{"num_hidden_layers": 11, "hidden_size": 576, "num_attention_heads": 9, "num_key_value_heads": 9, "head_dim": 64, "intermediate_size": 2304, "vocab_size": 10847, "hidden_act": "squared_relu", "norm": "layernorm", "norm_place": "pre", "norm_eps": 1e-05, "positions": "rope", "rope_theta": 100000.0, "rope_fraction": 0.5, "qk_norm": false, "attn_scale": 0.125, "bias": "all", "tie_word_embeddings": false, "parallel_block": false, "init": "normal", "init_std_qkv": 0.0424, "init_std_o": 0.0, "init_std_up": 0.0424, "init_std_down": 0.0, "optimizer": "soap_variant", "learning_rate": 0.00363, "beta1": 0.95, "beta2": 0.95, "weight_decay": 0.1, "lr_head": 0.00546, "max_grad_norm": 1.0, "warmup_steps": 200, "schedule": "wsd", "decay_fraction": 0.774, "decay_shape": "square", "final_lr_fraction": 0.0, "batch_tokens": 131072, "max_seq_len": 2048, "doc_mask": true, "train_tokens": 448900000, "max_steps": 3425, "dataset": "wikipedia_en"}
Each number is 128 + 24 x the weight over its row's rms, rounded and kept within 0 to 255. Layers, rows and columns count from 0. Numbers have three digits each. The size before them is the row's rms in percent of the matrix's.

# down: layer 6 MLP down (transposed), 2304x576, rms 0.124, rows 555-654, columns 64-127
# up: layer 6 MLP up, 2304x576, rms 0.13, rows 556-655, columns 64-127
down555 084:124124097100115132095123095107084143109114092138125108194085070181111140157144137111093096073123165184125138104131126133154138131106130137143122138125149134135150103130096122088117143092094168
up556 097:083148129178131150104104161137135128151131093174141136141187130129129128141151094174142088163142117157115140116120109115110138139186124121134115112098093104088157115142153112053141141118101123
down556 098:136119136146096086141120120100080141119144116095120135171154120096139107145117105086094106122122133094164100113123146113142119093092121143089146124106148116128116102137137121116123134137128110
up557 099:118099144113152142147104103102136111088091112105127103135132125169149133129132148094137125155119105142151150096130121127149121112159128132119154113104138139121081156135103107126102133125135123
down557 099:139126142139096165148148112142134111125165126104159157130118173123154109092119131107135113124123120135111139110122135135155135140118108078106142119132098112097141124118159172145142135190131063
up558 098:131140125151084134122102106159153137108175146097119106147108119134124175130122136126144100160146091072138132176137076124109121144152139103131092151115121146106101138166106157129163150151144097
down558 102:148134136121091144090135130136114166131169133129120125075084113124081126139134134146127106137146124082128153151153103127085140093116130101147149143154094135104101134080201135146164182095112076
up559 098:161096120147137177115114119132114110093104110154136132109110132111154105159145108100129134084130121104123101086114156175133155087082165130109146095128118128135115116158139094097142146136067143
down559 094:112177168116127125150127138148122146130132141095122122119153115143124117123105174181103114114120129134128146175100125129127136134156135159154101158146171135137131144118104125143123081127177116
up560 111:164185155108100103116140144135180091100150162156166141090138126096160146136146115156131168114141097128144171126136136101117161123164123117119115124085111116105114091112110154127169117147119117
down560 105:134150132179088108153135135141131151123165138119106117144095157089126134113114115141120140138111133118143148149171127150152121174104126123152118102132159155128136136089123106121149154134139144
up561 110:145121082131149210168123095127092119123151103120085149142119146148109166129142115158142127122144119124123116139125183129128120117158166138142090153137131154089113128115154082130130110076145158
down561 098:118109107154133139144137139104140156106156150132103136124159143143108171124145131175122127146141148154142096134147191127125121149149140090105155126147141130151068135145128145123130173092153178
up562 103:122080173119109148127140171142089123119139129166142113114139133156119106138114101131096168117132114085147122116083140134127079116134127139138107160105161102120160135105149119125112182179120145
down562 107:145097126158119150073100113111133105182120108122153126099174125145132120124108121181137116077140104103138137151126113182117100147100149168106132152116135137130085104111085127137157180103177150
up563 100:124094109056138096142116112106129076150126109112105166050098128155116139134120159143122098126107113158148166135129136132107158113147139141101154115158161162108152139177154101159173159154146128
down563 102:112110128123160127169140155123099098115129136126119111132109086146162098101151158166090102153142129120143113131114067126130142103139127143136106098154145124100106105150148124109130136170155121
up564 091:126115201155125107138127109097140087142082114142135148072140156132107130108158112135135140143099153109054107114115129102125101116108093138146101122131138135116140143130159119145130155105133188
down564 090:149085127106109124112127127141129119139080180101107128139122146112143092097149146172108120139162135093089145130106124123139143193099141137121107125139159118162160120127128131164148121120114112
up565 095:115115154077130107120106115144140095171129111146185121120104121099083146128119110106176143104127134149161119135088160136165114147137140127118066156093140115115136106117118145121162167164153147
down565 098:106146086135188138166107119115114170123084130139152097116146117120124105139157093138123137127116125098115121163145168180115148127130167089146151101130119145121122131139163111125163135139160119
up566 103:120145084114130150099097121140127105129121164145148142163145126136097124113134095143115105117136147151136127122144173130131160126150117135125137117105133116141126137111174138129128174164114168
down566 097:196085120126123155130131123106126130095114119123132140141157159087118083148168095121167102167128104134169141106122125105130128108118148137076124130131085119164148131119138116136145139151130154
up567 096:107161141133173156149110146136103144114132113121128091136113144137163099137119118142093117123105107185127141136093109196138175132139155154094131067128136121120140129122113097139155133153121153
down567 095:162120117142134129163156112130120122145151136156160134116121168108113160126151102136099133180159149116129140146135129140166132150126136099063139100108117111113130159098137088187083118102154132
up568 095:152110151111150111072075140101103144150080084161113141134144132112109099149146118119124149168171119118114101171141121127094133154116134092161095110108166102146140111118150126140154165157153112
down568 100:161169151102123120065133120159111168134158121128120099156129097137154106166152135099123109154145092151130162160153127136135154117117128134082051148112135133134086116189141103092115111149112074
up569 105:108118146127119163110140100101131155143123139172141113118100104129124149155156149099167098092183089152129068107106138166087198124145147139105076152109153077118129196132130129081106145132140111
down569 102:132103140090109097093131135114120119137108154150120117155122125144143097138154122107190107149088119131094145122093106127130159134149088146129099136086189120139139154104128174116117123152127142
up570 099:112154081158143130109140114097147182126121162140110110134126105105086138173126141082128126117089159131127072089131099170120136130115139109106112104135118136128192136128152116083142124144150126
down570 101:074134128093156121115109149132153156081093146133118061118126126103160112101068119100150123152094130145163113135088099131137147124183093108164172130162125135141155163132125146119142105125166101
up571 101:113109117158121122131132167132096080154142094081131124114150146131106173108131096136135142140107151115177132152129136142146068179151123102118154131128180100088122117133137096108135152097112114
down571 097:098194124113110120135153159125128097178157153119131114114138134104143138077136104102161129134096167096099157105101121171123114122109132149160200146107138151123110089134115156115130141113088128
up572 109:133123106145132163156153091115103123138147133108165120153137102161099118067095147092131148191130146120139107123092104115162134143123124118142123174182148161110129161116126143135121161116128129
down572 107:107121104156159168107163087131102152139158111160099077124140121158114107113132097104112154148141124138117165148082143127112147113157130168110144092131128157136141206070182143127073148142150140
up573 108:137106105144119124132127135158120128120128122063138083132143162159166107169166135118140108122126129153132171172106135144070137141119116126139149151104116138154177136171102138090126139160152127
down573 103:111081106114123142121165102153100161135121117132120153078110117153148143176111123170081128129136138119167161115110136119109123116144173099142097129141132116107120136143152138152145153121121163
up574 109:121167144118147158155155125142142126125166126156140143098176103120145117097093139123140177132117146116099134137168118103148129135123135104128117137162142158087146143134101152122126168152073106
down574 106:148137163124108143150093107155089115130147088118088143144167128131167142136146112137119105106091142135086118163163147168119144163158167115129154158150129185120114164126163115159097145115090121
up575 095:134080144093124132127112070140119115104100098131131108117146105122165117107102098114084159093123092119110075141104107114122108115124096101132130145142111153145130156148110094180143157103131143
down575 098:133103128168125121116133123131095185138122122134120119111137114142107108139073063114128146149111149151083134130102152097110117102136132130164155139114145161136126116166110109120100097069133089
up576 104:100073141126111088133135150166174150138138139135125136124150162127099132151116079162108119133121119113125116121135110113110120156129086163148126131125135134143108167140147119172106132123132087
down576 105:150137176146107093099088159155127109138163098124186150138139071117149086183123134075156082161143155158130139118122150131087164138109117104135128101148175117154129103151138130114127114135126144
up577 100:115118160126123122077145106178136118116104138130103143145131135159093120147126141145134124127135112152093134146093141134106135130122138089104170088122115138110177136142125130144142124095157112
down577 099:154102136117152143103124109128115119133105107110114074083147123125135067121118132104127144123125105133139102120179142119148156170128147153114120089145135148108115095139158129114128157133144123
up578 106:121117150099126101114080115118135137104134124155149152154122193112145110153141134131134154142109141107106142148101127120122142142142097128092122129132152083139052139122144130130119137122084126
down578 102:158151109096100080102160121139153138125105146113113126118169139124110147167116134160102159129161107100123131139108153161087155116147097128151150118139159128155091179094142160135120101100112137
up579 104:124162082146123079154130150136106118116090141141105107148117152133131136155143123104138117155172162119150092120117094131144140117159142120140138123160127129134135117161131121121199144140108195
down579 106:091143159129096094108104107134122138110083140164114106138100136163139187046149128093167106170134185104133111147103149125147143126118106099151125142095137155124123097122127068137110131175138146
up580 099:095146173108147101150114150120132145128090101156110123152135167169167137106103122119129164132113099137128128134145110122160177114148143174153120086120127082128094144098135097196111121134094135
down580 101:127129138128146184088124143109125142150128078174120123166133157146127118168133123157155127107097089102134127116094111117150136110104104146147094144173134082104122140124141124143146177099092082
up581 107:169138123117123086137133135146124127138131099122105146104137121134143120134131117117174125117131091133146116099134166134100132151130144113140147116153106118098159160100065119141118102134142137
down581 107:068094128149109113142104138137110149149127144120172136128145099158146137097121113143142151150102155129179114068132114153156104138099133092151097137128086116065110111142135131132141123141164083
up582 079:137179174152162139101119134118091118077128132146143145150132121150106106105148149134168162087105127160140141146137182123169129088103136114134115158112117113109144101120183112130124128119103153
down582 090:140183111094107132101118101145154127151125133156116112113140137128120114104121155134151100158121119152164127126162130141123136114118105126112126139154143143122138133122102116124135104119169154
up583 095:074128175132129136156105147125150122129121161094123174119104139130143118124181112139108113114090183162166120123119174140211208121137129138162115164133128149167146131114141137189151137136132140
down583 098:154123129134156107154159149154097157125117143154150133151106110146115131103129088098102082145182150114084127121089150136140117171113151070105108136149153129171139106136113098138137134102072120
up584 086:156119197161146116118115067071151119099126152161110102118144117119142131148145126098175116105130132132124160098117103137153104176121148132121128108145116105106090102128119133078098147161094138
down584 091:103118060114129106121153119164106156155138137110171126089130122124146152077154105089093118147119158107162144110089126103095114152131099122134129165110132138095119121138066112123119063122136113
up585 103:131095130174131108139101136128136146142133090130129152152155100089111164084147156166130119114121123121132107140153084153129145097147135123138123124124134142151132142117133117123150155124098109
down585 103:134114168150150122136133074108111140176122113142081079171130124162098112119104133140165125156113115111123155163111122140116152166120124160153134118150087181159074091116177118124121131120158134
up586 097:135122150135102160154180118154100127109138165125111146138127142122168137079127137077132144153147103156107156119128129147146102085130112159167101128124086192122120110119146127101124146136195121
down586 098:145108136081120162141082127104093141149135129128114124135133123121182150101119107117125138170151164133117107144117131146099096127156150115157134118136076124127156093135123111115118085135199152
up587 110:146140154124114106162117136162139106092092103156124125100093123120100154093144129106127141119155154132110125115104136176124118130126138101103115152140128132154115138157168151125156158110135151
down587 106:134167132125110151112139147122157124101094092100113155172117108120073148109168071173161104135146112158128145143112141058070127117106128083118126141132161119166102111108168094112139165118079150
up588 096:123138160115144143140149092135110104142127092152137121131111122105103125175140111139154117136139129167156123096116127066113101135120120158136128119118082172170140129113132134134141143137089134
down588 097:128113159113110117152144128108128129128161181125132129150150130101095140148144107117130137118124126155128147111166123121130168136122141167165104119136124169136166113108136133135120152106163155
up589 095:096131128111099164117129129132105118113143142105142138086140150134123151141119173059182126085130153156098153135173114131122182152136149102148140114115149136117094083089134117136084116090115134
down589 098:140176119135144137118183102144101093138110103123081126133108100142146105065142109119109121106137124090161090122134165078180127157144117165100136118130134140172122072101153125134128119133172135
up590 102:116114117109111133122139132131121118099140110136139147128127125113149117143122127133116080147150090135122112132160145131117127148115161143143122105082142174101105135182119136089096158124144164
down590 101:103117175146121100124124149150157107102120099135151119142123137106085175105127131157135136191123121112131130140135107080111129126104132099108110135173131138132126144150115155119129097137131122
up591 090:116101125119145142123131079091143086156155093075119134146117139132147135094143166101153069129126136115113105136077127130122106151148171132111091106123076086100127110108162134130137104077110098
down591 096:181154107141122107164159082146129143177129078124136135174155144135088133126139116125086098120108108098185149185128088113151109138100113120126124147145118101091130147081128122107128115100186152
up592 097:155145140138148114100137153102134078076138159102132103101113135121107182102160085136134140143112106114124136140126151123128130139140095132138148102089085143125148126135119135128141129093139123
down592 099:152139131110146086098097122139127104117119105130100152096129113118114146114143092136139168059108117113121119102154134135108136098127130177149108129127138140144108089151127152109148100104144105
up593 101:076150135134125121164135109109132130131122103099081176109091104153128174147121121149155091101138156175129130137163162111106144091102119090135179168113107136156092112157130147106127119128152141
down593 097:107125131118124090135100102123072155152131202178126083136110129135142125157116123110103128081158132091145141157148161089112147082132151132123141118132076116119116140119110145061142109140133117
up594 099:090133143127142131146142111137113149148122105109152123138125137133142115149138105122179117135122111114107123130148117190096116091115095136108124115153119099093110123142125100115127123186114151
down594 098:150130131169099124100146099133161161129151140120144116107115100119130113145153101185121122134135124096105140107075131087144096133119173137094125143125133135109101115123125149113125135121111114
up595 092:118129095126129142123136132152142140141107128093125131097120108098107141158088124157134142128123110142130143161131161141143122131129129085129173099122099129125132090141164114125130146158118143
down595 094:095159128149132173144137127096137128140115107155178163116110150119147174101123150064149140153107166138165150108142124113096173112124113126096123147167194113124162131146076140151090113148133131
up596 091:088080106113129118126145116120118141111152124154160089152156111099137090128157098146134155124084109100184144145119132073104131141096059112137102152138143149175133141166111108131182151161134110
down596 095:096127108092129132126146150168138130156089119167142080109125115090104106122120119120178068142147124143180132136120102062147120116120131175107158128122143122163132131154143114116142150143114123
up597 107:155137124168132103132127130106130150160109114142110130129125164080100110126126117098158134141111122127098099130165122150132144098110158127139113134125099079106138139126081116103174130127140138
down597 110:139096129127108120142145176142138092133129154115109136086132168163129134122121123088087160088134088123131115138129123164206157145142100105146131135104101114116157133111092138141136128128138118
up598 092:093142170125117131179157137077111106138098156144152148138166153139109129117175152166156143153130120167138163128138157163141129127139092131166124099125122146106123113141107148096141132117110128
down598 097:112123085066158096168154142148138084152136126143125100111159132148105124147167108142125143081144079119093151128139135139164064084148190120145137119137142169110091064101130120162120131135093098
up599 092:116132091148174094116146143133156152167120154110125121122091137131129155144148122149128104174101155098120141119125141159126094195141132151113134086118123148116115101126115105064131119176148099
down599 098:160164117118129092117110135106131176153156136137104173120128131073120186114154103077094093137113113142133095113066156152132123159105118102121128131114127101107130136108103113128134147150135110
up600 097:098117147130131128112134163099158134144124134115123088169124117169122099100150085108082133144119143124118121119107143121113123072114105084136114113143144138122124105160143158140130154080187150
down600 100:071122171116100108131116109168101109144130078107139149110150137128119130151124112121116149155128128178116109114120087162102164115141126176127133126127106138138152146113105201165135156093126088
up601 093:131102109146123170131130125120123167153106103176113156172164100139095137118124139089130140119125118182133080150095145143142132117133140102123108119106075100140126086098128141117121140172143125
down601 095:127126084078132105084162128108140131152151106135129170136110174103147134109169096127133104142102162094095113102104142134175139112133149083148135111156100083113102148095149085086119104154138138
up602 109:135087126170158157125095147173104143166142111151110121095120146087134142157096127145124127076113164149118108119124148144140105111128143092108128111079109148144125149149137169112140130129127143
down602 103:139124154127100127126113135118130128167157121163129092136101144142138131167125111116107114178099165135125125135157158160140114144146111120108140153076125166116103170071122123130166133156124153
up603 111:150117132101112152115122132141115140118146126122134110125118135100169115108135141142119093083109114157157114143117170144170119156136123194113110091117142152128162147133117141129077136195141146
down603 106:169162161086127153130103083120117112123128139107116143113092148113149136151117127136083127114089162128145127096124161126133126140141107075103132061134142158109126121124106138094135112157136145
up604 103:091118126136091136136152122119108077163172126123112125176118084149137167110133129116131087113116111156129137145123146067124111130147116114146124149153095148142137098100139116163140156131121168
down604 101:138151152132111149125145096165108133149118121145174163131127109094142114114126177121149080092119130121137087156142176132089156096108110176128121150139150118105113123150118144111154135162091146
up605 101:126130091138124105148164107185147095106119144150131121132142118127095153113159126105175129141121109145164142099156127117112112119115119116082144088181085151137129113152124135145136123107129123
down605 099:102147141135114112122172112156169149132091100114102154088136130132118157138114132139091146090131133192148133167116148104102136113202094096120154121114145142110149132122114145149162149152126138
up606 105:129144143120115124112118150155132131126147090120135104137136151175101110115139117158130089167124143100160097143120162108125112115106097118135153093102122116162165138147137145094121096129140101
down606 102:127141116119152107105121115134124105093099158115121084115165146141124131137155136131132091121117164079143094165143121091139098142156091111104071121159186123142097141146148153145131144154132076
up607 105:152111127136144087142136085089107133174140151147118158148181086125126165143093128082119153132072097141115114118131147113098120103129116126146146155127131128123111147150129122130153165153106160
down607 102:094078106165183136137127115121125149176129141127088110131130117140138148181102135121113147092112140115139098122070145132124074149134118136147117172132129103146083153120123119125137103162118120
up608 101:163113147131144118119136125184150158147141123154079124128090082091110113160088122164152133106111120123091158142122108143118125127134137115155115138123158106159118120176137136129111173143109130
down608 099:143115166135097129133101143137105135152124142184077109156104142072116141150123075126129112121146133127122142133077117138108144148095145173164149104166093108153158107106166125143136088169133110
up609 102:132117100132126138151123114150115151101143116151118140123127065112122152149121139169135122087156084143113150115119124149101154134125138142131139131156111109120080112133114109177119122098117127
down609 098:106148086126150081128129129169120090134145172155142122123120112088119159174179132137170140128097159124144119102096124135117134136096156116165163087152110096132137147135130147179153133135129058
up610 092:099178100122089148156129099092137156067163125128121109137170127117128123158089075074091088111132122148131139128141140137144116053064141153160104087104144119137119149127115121150147100149123122
down610 099:109094107145091172137144102067149148122161161117147113132164093153111135171149137135157096132151105133126109131116117129136088130115107105144099133122121086127096110082146089133113134143148101
up611 094:119142184126091142137143119193142143138129104096142112150110124115172162148124155139145109118132123153123129170134102118117070084116098103156116160143138171122128129098103128153175119137125147
down611 093:169149134056110116065141119138167126130101158168129138171138125180178144125155116142169107148107109129153139131183125126139132094143124133115100123163131144113135132117113118158135114112139121
up612 102:131095084162095082099122102147158151126103141135125097114106151125115123146134132132166150169130154126080072111124121147124154157098110165124121132127140126159147128138104139102092149113125119
down612 101:148104153114139145116156084131124113110090136147127078114142106172126139127204119129120096129123155112130111143075147147099088143166139117084131133130142139119109113113110106096100168148107164
up613 085:147134136156113105108115127147115154153142112153121090127115111141168138104137146153137102115134144146135108153156157104147097113141104150136130126123156178094157143152104137107093116186162122
down613 090:132105077164146144169177135146105141121136102160128149145115118114119101125090144156132131139116128129135128191136071129141158110087154152131149149121152103131082095158133143127159120165149141
up614 108:132118117133116151119133147124108107103160131151130170141132108088093143160095131106125096120148133145147104110107098134141128081147134135136136119099142100142144129169117128117144142084121134
down614 102:200164159118137130135146149149099109132139158094134147119140085101122124089166136137086128097092137139144107143102145135141112115150146084111143139111162163077163150153089135159120115119096120
up615 094:166169068159150116128137119143115128121140130090096123094103159135091112132162125138189153122127137123093125119175150120106102128110090095143120196100107112143104120127151128144139173160141113
down615 089:132133159140132113091142123110161112097109139162130159145145081134126120145099139134125122137158117152151127089096110123079109121133079153136147158142139147127145102162147123103126156135134114
up616 075:145108146130102102110160086126125094064112085107145122123105112161115109139123060101083103118115159134138146136144134115149139126142096126191132130127138132067083160132119110136116104162122122
down616 080:134118136100078159135151114120108123110075140112093102171131135131109092097141132177132130121115117103123093125126119151112123109168088146053150144117115170131114145114140141144081126141141145
up617 107:133141147098111159134124102137076154150115168164117140122147187137137146140125141125146076106106130121117141152164112192157144151134157135128112136123143141133157164172079153123135121149140108
down617 110:126205146084126128158128166150082153129113132131128073115135196116125120144102102142109108126143117097107119133126144135144142134116090133123095109131122116159148138133145152152136140143162102
up618 104:127115167128113123124136099151096123131145166115131113151110136128132118138147114125090117097161130133170134124088146083164146096129131142136105146089123131144116134141121145116154119132091109
down618 111:127124114128103114149135138103098136157165116139161122135099146108117144111112102119170146151124157106143162140132128117130147113128116131195159090116136150131105106142118148110149120134115146
up619 104:129101136125127105097153093113105111136150133087123180124072089135090172108117099125146142124159138127140116143133134164123172145120145156095103120111129072168149165145134118114160167121166142
down619 103:109113141145182121109145120129131160150110115068135093129138120142104151099081127129143121117122144137159103120134146097138106143122115125144135158147146115146138119106096171126105125095141089
up620 112:097142146133123132097196150150126155102134126131150146144126152149100131141094111169186109154155107148107108136129144133122124135120140134136119137161108100107110143155134174168108089119122150
down620 103:126121134072141113162158112119121114174145109120105131128065152168145094104121132107117135154128096124119127106117158126122136154070146110138141116132115122140147105103134166121146102089162106
up621 094:147141105145116137136115081149093153137156131154107160184132159116154092118154132118118153139110128120128129160159109156135165140107159142085143125121108095078120131145148103125162157125090137
down621 097:101107051130122090125097149160121128152131112139097171110088118114137144107146151148129073148136121135135097044134089111164148149119167129130146157184115142126126086122107134133149090096115118
up622 108:134108133135139138149154113112121167146115191167129105124120162152151112151161108143114172100103094123148118120152146127114132108170078124128111116138076108115131155139112167150149136110117149
down622 112:127107141135116094124120123088118130106180105153129110155133136169115148107148184086135081114162154105107095139122103117084133149155115089094146182125140138145097158141089116138072131159138135
up623 085:100124152169096102099090131118111093066137176146141124121113120139135175118093108119093155090107121182155133103150093158097119105132090099110144120125154114105105106126127130105085130139121152
down623 092:119142104105128165163139180116154172099084134079117133164142159122076074098131150165149069118128095126151141172110155129118153125113104099143126097108118122122126074136124135127156097108120156
up624 085:147147121145184164106152121115092140171112117139163130063129140140099132132138082133154104127118131138154142106102143123117130129169145136115112138133114149143111163150094105123132154126167172
down624 085:138147168114134126144150094134139130084127127175149125119154137102152093114107108110139144110070141141136153104103139143115135096134116135122131138150106147114126151112162134102133123120137134
up625 101:140124137128117109151132150125128117104120134161142124159163108165145122143133170133104101113100119159139184117158119153141095111136148117121094100107138073119132103112123137143123151127132152
down625 100:152160125089138120135111134112144107161144136108123134109144175124165105113131167175138151113153108129129124175145121131090125106108146137113135130125165142097100115107136098110136150122093131
up626 100:123132132141129097149144102174132105133083104098140127104138163143128118148175148146123096106091142152137146119097152089126162158114116133131087150143112153098090151127130131152117145141091133
down626 098:169163123147114128146159105112137073150119104111119116120105159104144173102136128128129151159126158121112132103118100141067170121124136107137086122095123169071117161161137175135106175141111116
up627 108:107197148107158165060149117078141094169151128115168138106131096151126152111101097128097105106136137117071081152131112145178194139156132081118166153118159154133112181148119192146091162137132113
down627 108:130135135126161167155107113109116116113110084136124138100129125098082125140095137072093107137155129133123157124090147152133130123154127096103136129121094169129112146119120143147145089185139103
up628 112:120070106106121122108122122112150069124175141113120130139125106121122119117106151135131128141112159141110083127184166121151124146116153144108144134086115132107137151134118158152100108171151098
down628 107:135120096173181108120103121127094135117127127110089096132162109155129127144115149151120078125122095134128111121090166066129154106116146147122142118126140119101120137119135152158120124108162087
up629 094:097134181119132147125129114146116088128095114083176120105126162141165121140113138143137149165092129151087110112150109064146104108080159114097164149128091136146138106152115151140166110105146092
down629 098:123113125080100118111166104088124115136157196118132121171153158134092114159154128086111130116093111098103135130132133129122116165129193131164154113126106102126108149122180216081112141121134147
up630 103:145168157140144138129115163125139079142115113150103140163124113117125087165165143136116184144159149113135160079116158107119137152143135135101081122150152128092144118135104155128095132098159084
down630 101:143169145163096145074131120155120080125119151150128142137146094132129075104111156120163100132149126166102159118103131146114148138136087142145135128144134113112158076124165132185113114163090104
up631 100:132121148126095147145107102114161119064140137152126165136157120156176139177114132097121079138145062129169141162145095086135142123091158144145113149134121103143151145156155129139133144122104128
down631 102:118126125120131165151130115072151135068132115100130090106154111147135138174142171143086132145174108149118147135057122134091141146144127144111090157118176124110154105116146146137143125112135133
up632 094:072138109115166106119099141142154132149103119146117124127126146122124102106122089124154147116139117128136083092149145124083116122110153117097103096093148133175109177120083148138188148185144137
down632 100:156166089141121110148085114126160131104124120091112124135173114144115107147105098108111131152120121134147132115130145089151152150124116128129115117137128135125131129082114125149122167152085122
up633 100:147122073126136154146138107106132119075121124113090069104141156104139125119102076127145092093114111133125128129141080119157113141127140131168129109108118127114177129118150119119086156075062141
down633 108:111152084104125110105146118108110137071141139131099114126133118202113133176100113119130084151152092172128081134137131118126124119124170139150117092100105115101180155197148144106118105117114154
up634 106:154088129153149074115120089136128133156134137126116134111152162101098139141056112164150136103161172149131102162156089081132155121147107126106158147140209130109163131145149126103122139149115112
down634 104:099134097154138114138136080125126176124143148137120117060168096125146087132080148138082143136154164103099087150149127135134112097121147137118125111144120148098132137131126122156165148136155119
up635 098:152158094117099147105096097103139128141150084107084142130084113121138117140098124156136106170121111154122145154128101120141129173073125138091120128126076129102136102072118099111128146155145121
down635 099:140139166142138156100155132137125173107109143129153137126127138119114099113071168083140098139098136167139140148080155134195159120117138152128151090134129150123144116132147144182198126172138112
up636 096:111090165122132145107156139118108139176115133123123138113122098146115137123143120131131177129113143088160130136159140157125164107110133113121117115093120098119114139119103167153074137086121148
down636 099:126116125101146123095151140120151157170118097141112080134134139138124122161121151139136146142114090179117131120152124129064143100126112103143138104105098146114095126134111142127114131147132169
up637 092:107153185111109124127126124126120116122150088154134105108127163102108150137165113142116120099106121166187126132147099139131181131147120146158136162079186129065107063110139115117125112128158117
down637 097:118076145145136137124142104115127175143151070114125149152107140106117141104109104149147119088138139120093158136113116150153179147133161146119156131156124122078139097110110137148129133141139058
up638 099:110175137133136084129120147120133130129130106098136147115122146114104124140167132119123097123103129088126089105143130126109168168125154087115139115161129147098133108137119167119137204126149086
down638 100:125128113089123119125118155155106141086139106124096111122068118098159168105185118112109089130115154145131138169092076149129123138104074124167125126123109131136142053124107112148156159132096096
up639 107:104089128135145131168108161147124132110105085134119134162131118115138160108119129135150077111108104152106101133152132116110184150131101170122167148129113148141199161110163125098128109111108115
down639 105:112137143164114075138152143121173113106136130137155129145126161116133152126111146156134112131144105146116137132098088159132122117111186165099113105104141141129154130126151139142150162108152124
up640 100:111113089187150136174146103130179108114123163118115156136134128115123150152126153133099093110143115137128150134128117141118120140134109165114148122119180096116097124111147089151109127144127099
down640 099:097099131159141126132160122138137104091143117157112121091163143131135130137127146133122127145122144148104165150145104141124153136142127136118162127101172113122133128145139113159112120109106156
up641 097:161113114115175135117143141159148154120147115114135156168139145142167102152154122155113126121119168111132156134121143099095149094110063120173123114123154138070116139104107148112128134107112093
down641 093:121144129176126184135124096129122078112170143126131101097124159141139143110115137167133133132157146095132129104148145154139131123157128173133127121118139101165127106152164151112158158083114150
up642 105:138094115146160088141150130152128155128109116108148099099141132142156166144099112125160112148146150123131129138137117106134153160104145102060127138116073103151103123166103157094144132128100150
down642 103:146093125154152127110108133135116162148122122141116120114099141070077151155098160158169101133152165170077125124128118107109144117126176094121137132103183138110170166095161136109115128106127134
up643 104:122155166096108124113194141145143098090160137120155145129145119117099150108181135106131112158157144163120132111124107100130088106186131150161163146106092135166129148116155114098112108126098166
down643 099:106122118124133110091144140130113143140085147134110099109149100134100130087142094119109160149146128111144151138138125087155087094116124108153134154119130139140187160133092113122070184137113141
up644 097:101151162134114152139117119170119125154173093124116105118155151106156116119100127122117129159140148133094149116185094104153167179093157143124126143122101100147127080138137156119137148114160128
down644 100:114112137143145118137129163206151131111147126083140131122131141155142097095065126076142112169198134173097168158125080142139148161120153086128126175143101105131134079108129119123143121143204117
up645 090:068098124105152139140110131089157120078124095133129115136153112153113097150120156172169124136179111118122128157101118109145126091134140115150113112119163150093080150112108116168173131094169133
down645 097:133162144136132103108125180177145105129153159159140130134133089169112133105143079121089125108172126123126145132130126122130132162167142128162136149133124139096100137131178161111178103164108091
up646 090:134131102130099122124127119173138151099117110134114181096087127113119101136111134110101100120125134088110116106145138123123127083096131084139135106130156175152117170106107142141112137153161139
down646 092:191142138117121128119138116129153102119126113136106103150130062144139103105112191148121096136118101141163074132160130123143127144125155093103149160153088158063095160149093138097143120162105150
up647 104:136127130106126110122115078134103164121153139096129163101114136120125117112130129124145162113119110140152180101089069134108092091125155163125172139127133138128129138139162150096155099147146165
down647 105:164121118125187133166118151152113139130103138118127111079138138101120136130105093130135114118153132123112103144116094143125164094116152126125122099150100127067112138103157142123089135133108131
up648 092:151116140115115134108083112143147121151129169107130132112137125103148120114097117141125134105143104123119143131143127088123094135128124131135132122151115147131136144118117127106159073132141146
down648 097:150116098163135088128160103125161111119108119121121117131167109100135108134107161136183097153115087148157164162152136143134153144089133075175125093071166174121128150134137080197169121151113148
up649 107:124125124144160118122135135132151116114102145113145146117119160102075155145142130110114110145111122088156151112130122122155157126097113134111122151093130127096134154157087174143118121101157134
down649 100:137136142108133113142116135093113156141122155057104065129128104124103101121130159161106147118139127140117118085088119077091134117114082143134133105090139138106114172121113126134101144062153115
up650 093:124133052139118133140153109170106136083136100110116124141134100127125141130145078095076108134113173114121130122122166169115087116095163118121133125120135173133141073143116119169127120121108090
down650 093:144085139153137095150149128130135166135099145103118109129095135102140065160108146139120126136134105126108145110164168144146109137100087109069133129169131110122175117131099141128140131152116184
up651 109:101123093142082157120140120108155155110209109075126131088153123144105124158076125134136111146129124138140131113157089130178107080109120127134126128110120106167101101140165109116096143183135160
down651 109:114151152153119120115139074115123129120117110129180131099137165149120147145116109120166101127111168118126107201136178143135114114098120107156132126119135096141118131133094070093134172135120125
up652 110:144101102142138152119116129089157117099162075115154153106143132131139115141118127167127066130156142174155118094108120133167159119107107112137166150155123128126178137118148097111118136104132118
down652 108:118120105155132148118131159121181129139128145117111152140089115102104134122143143144130156133121164177103084147137131126122137102149147155123135149139103115121122144105142121141125108161142119
up653 106:125113055146132119159098166144149122122135115123101117160150142096109138111135162132140126126132116143107141123143151151105120149152156139134099112081092130162146115138161100150130120095127085
down653 102:150099091112151120190112114156114140124164148105111115152159157127132139147147150133127110106147133129061142130132149150098165142111183165160127112114129118091154098141107114132112148129104111
up654 100:136101068108110116177145169111159144148099097139114132106137108107129144144082097154140138118136117118102107142147143134156112105128156108130136117099114163129092051140141184126129153109169101
down654 104:130100127130147140144094103140145142145136144109097142110132143126103106138144142131148115115122126187099138110123111131150120140146138081142133126154129093100114111156132151154136132107131118
up655 098:111158158163105155131110094139134079113131154106151111113129157116118163128150131139094177145098118069133051146094109135145133135119142127093118141124139107121160144170130144146131136120129162